Part of a small language model's weights: 37.8M parameters, rotary positions.
Each number is 128 + 24 x the weight over the matrix's rms, rounded and kept within 0 to 255. Layers, rows and columns count from 0. Numbers have three digits each.

# layer 5 MLP down, 576x2304, rms 0.141, rows 369-458, columns 1872-1943
164140086137128129160124073139145171139130139124126154102132116133132130100151139071113132147106141092145156113120081122160113124158152100154101114116054166093149114125154129121148136147106139125152133165163121148145
089150083135140150099139157139129092105152154142111114168128113124123122096142107114153133131117129120159131095126108134114149137115164137165110121130099103131118102074128135116109150123117138115148128105109177116093
157082167173131129147167088111117110131130120144149149118147137148135108096145123129169088138117107149114103095159141165156147145145198157108082128085143101115127110120110143097157128131102118113151143144148126146120
105126086146120116157135196125106113138134095142132115095111145152160145156117196134091117118139150140142119104160130122141078086170143117119105112137126134141129109134120132113130113141133165116156155178094119167115
148140144149116141126141090148143146144127145152152139122114180140168105156131151151106115137118134141094179140126092144105130156085138116077111109115164128115114116157084079126107128168108109127121137146147114126114
127096123139140121139127159129100168088126123133142111143127119153130144124128069167138130076103115118137135142137183133133115107116130145113095109122122106117093168162114119141158137192130129166138133126085097093132
098124149120143089137134126102120129115109084146128099125155163129125141168117139075138156131154105175108154142147120124105171145157132167124140103080110157111143145092092124127114150103099114106167127145119107124166
130119158118122146119118108133114140161137098138140115131103116111138162115116159138107096136120130123214107141159102113127133142133114130117100124147123135122129103111153146170116155129129110095158158110134128131112
122151193137142158120143111095134118155103157114136117122086145131108113137153138135166108136095094128127106133136154147116121141123126159123128153097141095162128103138152105128117059103136114147138116131156136139121
121106104098164101132088184148129161126166098123159102127131105109149155100135126142145144162093100136130113105106176110125161105125123126154141160124147175129118156171128111137137131113145138141137150129108083110138
132138113131092105141131134089102137105157125118109168149162099149116124081139132086139122107110172075132125169114052124124130145133115147105126122139128111135152134112139137134141143151123116136135138107108118123149
131126112120166108137130095104108139141137172138134131110143099124114143142111119152104125113107100132105149118152129113190102172155119156126145145106133172131127109128119113126117151153117115161145091138118140219101
128129166130116137096151104108147127123151119116128147128147163120119129096161168184140144120128119138148154097129113092142177144159145122112117154137156096122165130109147132162116131135119122149071118138143135108160
111114162118105195139121109144141109126150105107137162134130122124112131100138084123165164131135101158134131152113119139095150144147082168135117127142143143125106142086133129159083142138146180112123137146138167135128
140135091143119124165130144128135175158110147085136171120096085156120138136129148114163122152131154155094141152094170142131141121155123154120129106075083174155118105143107185087152093148115125146155152135134133146175
096143105115148129108068117121132146098139147080101133077128083136130148095150171100129149090127142109159153091135163122127114122089163097113088128123157127117161124109150194150175122117123134120151099140146120127137
180159144150107137132179139138102133202106121138140120086146122125121115105142109115130112110145136106110125122096159156103155118134146119143120127145133138111122120141177130107120169097086136153109140091109145088128
116094130161119137116106098120133113129112134107126072109127096123157118090148126158145120111120133132128111148112153140141151106158154119130122123149130120153144138107114122154066134135131126108109082143143114121180
130107127156141173132109123116082123118142186094160102154118098119130115151141132139131125145107159094134109089118092159144152127104118140206120059145125101146169137125125154117153132131130153152117109084122118095132
100089118128115108126081113160106098086127103157133110135155070131111173092122143128125141146122174107141122134136115132096108087157163140171124122119171052129166189149112089142100157136135153162126143141120104127154
181063130153163131147097124140134135089173169149120125100123101145115127137119117122123163160108120142139153108141134148113133141104148153166114119096118082145098137093109104184148147103135141158126113129170127136106
130111127130153143130124152094114119125135163130149162115158106164147125184095113155137153164134136119184106157095151165118105073132090125108148111123128095126147153135173140143106122126162110110119165140117112172087
111123135144091100109125112122157152136052145152141101126096090107153139107143139162132088132122116137149110132121170136119157100144191116144151118092151076129112127110130101148176136144159119098135168127138173175139
110078164087139127150159161147134149166116160122130113135139118118093146148136119061096107157111147157157100106144171106158145116142129175115122088116084103123138141124113143139158142149113151100104103135123128132175
092144116107164129154159140093072118128139135119130128161110130200114157104147115149131118115157166139138170114104136126092109124112096123188132121160171134113130127106121156127128142124117114114152156111176113114145
125131107109136102137113108117147141155057115103125108185089126131131183108144079136170150128138107087114151115100124087131146105150120161129126132107081126155104112127133143174135101131115172146141093170091094147111
108139184119135145148131146151102124139128149129118115131120129148132123136126130133067141111125094129126119133115121116101127136125120159122130152102124124119113072137128119152153115154131157136096108128162139112101
152135148105199125162144137136127137112133161154144129187150099126154123145155174101131164093123147142180154045153151106117139099145118133114133107152136159073141116146082142135113111160132135144124106111126134107160
129138153157149106081146110122128071158113141139096157149132100154130115161119105152122125114140111141160138102128124077097169116141122087174124166142120105142164157116160182147115130120142095126093142163074141079125
092092117149156139119084142133134174135136113162101159101111130120085131159148135139128138109124156148084134092178123152132142100114126135143065146123139087140090133132129126100150095157125129151142114130131125154110
123114135096113056128132121127146144153128076086125146141081151143110157119057139137131149099108146166124101132134136155157132106148101065132137133170121132113149098090142095146137115104135135122149103088126184153092
089112093166149187118156148144117112165095153133130109102123118141197114143161163159159091163137118135175140160110087130129109093139101137132099116131140104103086110107107132111099118195132111118106125131094171150161
134129121142119158129170133123153165121097137166121119170133113152138104198106132124144116117160185179113138123123102124150082124107184087129151169120133148104121127093164140098156166087133144120182106127115138112142
119115138095156112115128168103112146127095142146145106091114101139102123126149175096109158106096119086127143116132129132149133080133081154090134127123104077116160153126170154138151145101130161138092141144133169129147
105131133109149130140138130141126114175126151083093123101123115157143092181129108173145160097128145125156134140098116110137130128106105126113146113144110088076114135110133104141106080094134145068128142109106139119163
139145129082137092127111109099108141145062114124134158118121106124158125109132149126104122130107127139127139096096158124136127087112150127090166101147099108157113127125102089138122149128124097139161098087152102130080
095123103140131134108129110123125105102139088136143087108109114126128111133095127154157074150086112130160140090141162160113163161148147129076117156141145096136083131184132127143163132168097165125130123092126117134145
101148150125111116168148095110108143107110122136106155170130144115100102139104107148153122169185143154143097171130110120140134143132113133109157123092115099132170111122094153142163123124117158118038146125105116156114
085176135170157150126088128141140175117116107122110129083092112152106091090094107128128157171134152135153115149110140123124184153135142075174167131137137113157140121124104161132128138116111095139077088130131129158102
156105115123154123134133099131085145124157096133157128173133080161125111128113154138132113138134116114142124128128142156139112139106138126107125085134129150167142145158132118100112126135109156111151105125101174145099
123090168125091152095142158118136138176139172152120120112151146104084118115126147087166105147166110151089173110147135127167164129099103144170088095114081062167093153139078123116142117080101135179119115125147123104124
112089162133101100134148099105095086144132133091080168131110094151135143175155175139116123124116125141165174147124116141152089108127125162085150135090113100173113144185168158135113118098102143139159105157162127140157
121091182127158167111136075111120142092107143138145108133101081128103097137108139082110077107112086100106126152166147101160168085122110112162137133093116131116125143158123123104142131132095140130136109136109085133114
199141136116121109110076104121132138129113103159106130138162100180137109136130147160140130141135111157192162147171183087125117142144110120100119155106140127135154150099107124154130124167166119089139086129136139152130
159127095132135124129129120137131141115164107095154110117169119144155131171077133130108126104110084117155110131136123124110123152131117096119162140103097111136126144097079117147165114126147140170118143100124109155140
123129133113109145148111125129130121103120143165144130138150136163135110140123106112148103108154127163148152141118095097128080119162094133142190116145149122127166098135082118120143152116132102129103150139123161067123
094143141081126123146083136125158082153120153123122139104081092133117087091110113101135096141126077132137139152095134099098115119130102143126107114082158121121136163132117102150138127121151123116134071115098122127098
154137118121182144138125155131125102114123109143120123151106118139141124168130108087166127104122123128120112110130136116202083131113135154124124132146144112131114101147136128121128157133108066108119143114110137102171
137170123140123069173133150073140150135137099097097157113121125164110156110154130133141140147128144117090123147186142134118167137156115084092140077105138139126168139120107143128163102142107162138098123117140113117121
139105129120128150134153142142140115160094138119131086114114135109148075173136126132139131123127123116109110113098163120145177124153119104110085139157105098070126118125126088186124112110140160107130145138135108160147
116124194127175125096124152137158134133136133132119172109085145106117104094127177168164159158122121109093153103105155163114138083105108105099110127134101167122132128089154135131077158125150124140119116163142158124109
081150156147120108102124116155081121140149185115113121114136122152134132131092160107095093134110130097110125081130141125134114131112146109130112120115095127173134111087115141150144117099099139139124131131123127137153
117124146124148145116142163124119092138148123145113111134137147115135156121154128129103125150109168102154110116153150144137124111142079110161144139131154117161158172150107093098181167125145129140132158126162138197157
099116105122143120111110151115078157141133119121095076092148112148121091142164130140133123141124110127132127160119094152091098117106081151138118095123125130161147134146124158107125087124106104089132122147133131124106
128138133156082131121129148146143106060147115138166130180131149122152144121170104132132126126096116121125063117135103121151148111150122162159112130148105160116107119123155121180150108155122124126135157103129125167119
110138105122150143148137139153145141139107154159130119120138169144130147145091115161164183131126135100138161116087131160148103113090164151124125104124178118142106154121151140174123122091124122127128083088133155123121
112091101131133142120122106136111112135119098120127131105131056135078157113093079110153144093102127139118144138088113163149142086093113142145126119081102087129168112146129151130159143145115126138126158113130144174132
108081138150115122135146110123168180156155140112126136097140144145130124148115102131145095121110094142169121090119112111116162140092171130137126120168110134152107137106127151124114123149140090113110134197116116131126
125124127092104117135132125134125153133125138132129096120132089160107137140116105128122108178133111128132083152129096144037105072085106101130151083129127128160141142162158122144099108075138134145120130075178139105143
141138129144119176105092110108129150119136110133132064122065135141158126138132113129125139094144130095092146163149099146114145110133114113163151167112107151100125143144095138107150137135124138160125133117130145113120
128126150115120146133113135109144158131148131158133115111140131149144138131163138066158147159137106116166121109106080091112126127139125107131131141111127150107132147147129134098130128136131102136133141122115123138137
100091093150153139104182114096090158104147156143135145091133147134119141094144114158138103146135126118145138106123091100165111070105126108093155111130171130117099144138167132159135125136146144118117104110095154128136
132127048169158143070103113131164146160129173120137121114133128123124136146140140127078183088100056134107125122112139130110122143139166146132119096128155147145117116119109127126122099128141110132105133118098113136167
092120140140121102171105142128135167150169113130147143099145142101121114091142144131166111144163142140140130160134121101137136125133126069154120128114126157164130105148113116092145094126091113107117154152118176106138
120068118113164136108103108125110127117103122126147142088095152123139144102152144128147153149135154122171110102146162132126134120106178098138125155120128132150095164160153117154165127128118096113149134112140130151139
126126118156069141118176133148156157134129084160156114092143161135143158152119140125137147107121158155135132121162143109163086163100112155126130071129145089108100116136142111132122121154099119107105115117140096126129
159089122127109133123162130120134137135090124115123109136135122147095166121076141101087102161120178107180108154159152135143122162104119108113113132095138080094157130131147077175154134143120139170131067137103102157139
127132141139146108137113142121125098121147119178157112109153131115108113145104185081114125127046137143174159125124046121073112104116119164123123100124138138129121120089115122136070122132140111120146086155171155127118
081119138124117135132139097144125150123132126118155114170161127126177135158112135141099147139097173119149126130168122126129116143133122156171120090134131135124097135167185152134145093128132124144127090141151134152112
097142122176126094127107130117101120110140080100144109122146122110127123143132101110142155164138128097124137095122143103105102132070119149067148149164118168147124168136173127148128146088206187140142121140105109065147
134117142138097133143141090113143120140111144120137148141138113142096122136153106094152161137159127127094132120155060119164163100119105136093128131139108165113126113159176069059121142178112119126114120162111113109145
161110131163114105161146119096127145135127096097125148177114169155135117111121107074156143128149127140127094118159144132124091158097098097146089102135090121113137136112119146124146115134118191137086113138134143153117
138128131104155091150166167108147102103129160107169123109160111141144113114141189157112145126123068103105108140101163137102171140168130137113133146144127107113131147156114146104113137111109143152164117160153163126105
120164133100139105110156130132083102192129135126126109117170128150126162112130119130153133145148154177116158133162105174124139141121111146132121131103144108150126103168136124111125114140128105112102112119121119167142
152129114127108129144103125113139131131133177135122149091115141145129144093165109183118128125139175143129162129141129134125128177161116147098207128122109154121117103160116127127148130170133100101139094188108163088163
134136157100121094140109154122131124144091100142154098106172156133112147088157084118120120086155106141171090124081126140092095170111110142097104133100096147118152145171167128147091101164122131106149076144120135095159
161149121127125139123149099111139122145149074116173097108142101128112118113137139118105118176139133148158110147090156140145095140122118140177065116100130121085181112130094182108102097122140129158108126126137120113086
161164129127119064141128163135074158142130117120144096113115086147145111118138099096114097134142115117131141118132138151087119124132105098150174114103155146075154104150137146086123100141122097139100148099160128123114
116135128140098164107131114108120165129118114148168186101110161111097148117097153097110153144118133176160161079122105150148127127117154086116113097085093109122119140130164146123136119144108114112144118138151142118113
082137135136116122125110165127173149165156099146115103114144137095134126147114138139101153147102132079098079107137110147128128119125133118134136113121147135130118163138169110130143154145105141141160157115135121145076
153102145124140138162148133160153143149150109122120095089131155111125163095075129100137123136098084144161125110084133114133124159091069167104121094166153118084130134077149096104106142132127132147137132093139148121128
129123134120151131132146145122133138127130160118126123146118090145126109162097138132152106139085110135137144139113134134130134141158115122151147123081130129157140152138113133127084129119129135124101089164151118103091
116101103138144164106123152129086132113131149139142121110145097139121172125071131119193159153091083123131125112145158175115094184156155079156161105143113140098084109148094203142106078109134181137150156144095151118094
140122122145143117147092129138109090128110114135113109096129125118106140131118106120143118169173115141117141141111117134099090127169158140135114112133098119130121090164123095122113092136119132160124127083166102112120
154123121170132130126114109151112138165097095127140114174167104112112153089116122125128139101101168083130134139108111145163138139125166112111197129154085104082143088137115160127124141174150142126167124136102112156130
134084168131114125136119169098104130114136112131130158123139129158117090192118147115156110127136126099152111125165115116097103148128128121100133124117138150100126169133113123088145111126109120133126140086125133175155
092139153087101089121102128147120107097163111098094156163135100130132148145151135133096144126094148131115136137173152171054159092110108103133096108151141111110155140111117109134088150154109065105159139146149133112081
130133132086142133139089150135092120132105158115141156144150179159111126147174132131131099132138098116109108106176119139127113153139107118115122158126108150084091129084147112067094085126151080097124117133136122134127
138119124135089111168114129087141139120149118120147109126067118158116154122140161165116112161154102148150099153174140164160121122134110104098116112104148145119104134195112119115144102102128067117122143131144137155109
124110134137107151126110134109145147133115078132087092076126130129155142166131149123107120143136122171147150152162133131158149108143073118136139130123114083112132135118116103164193139125161121119126137141123121121141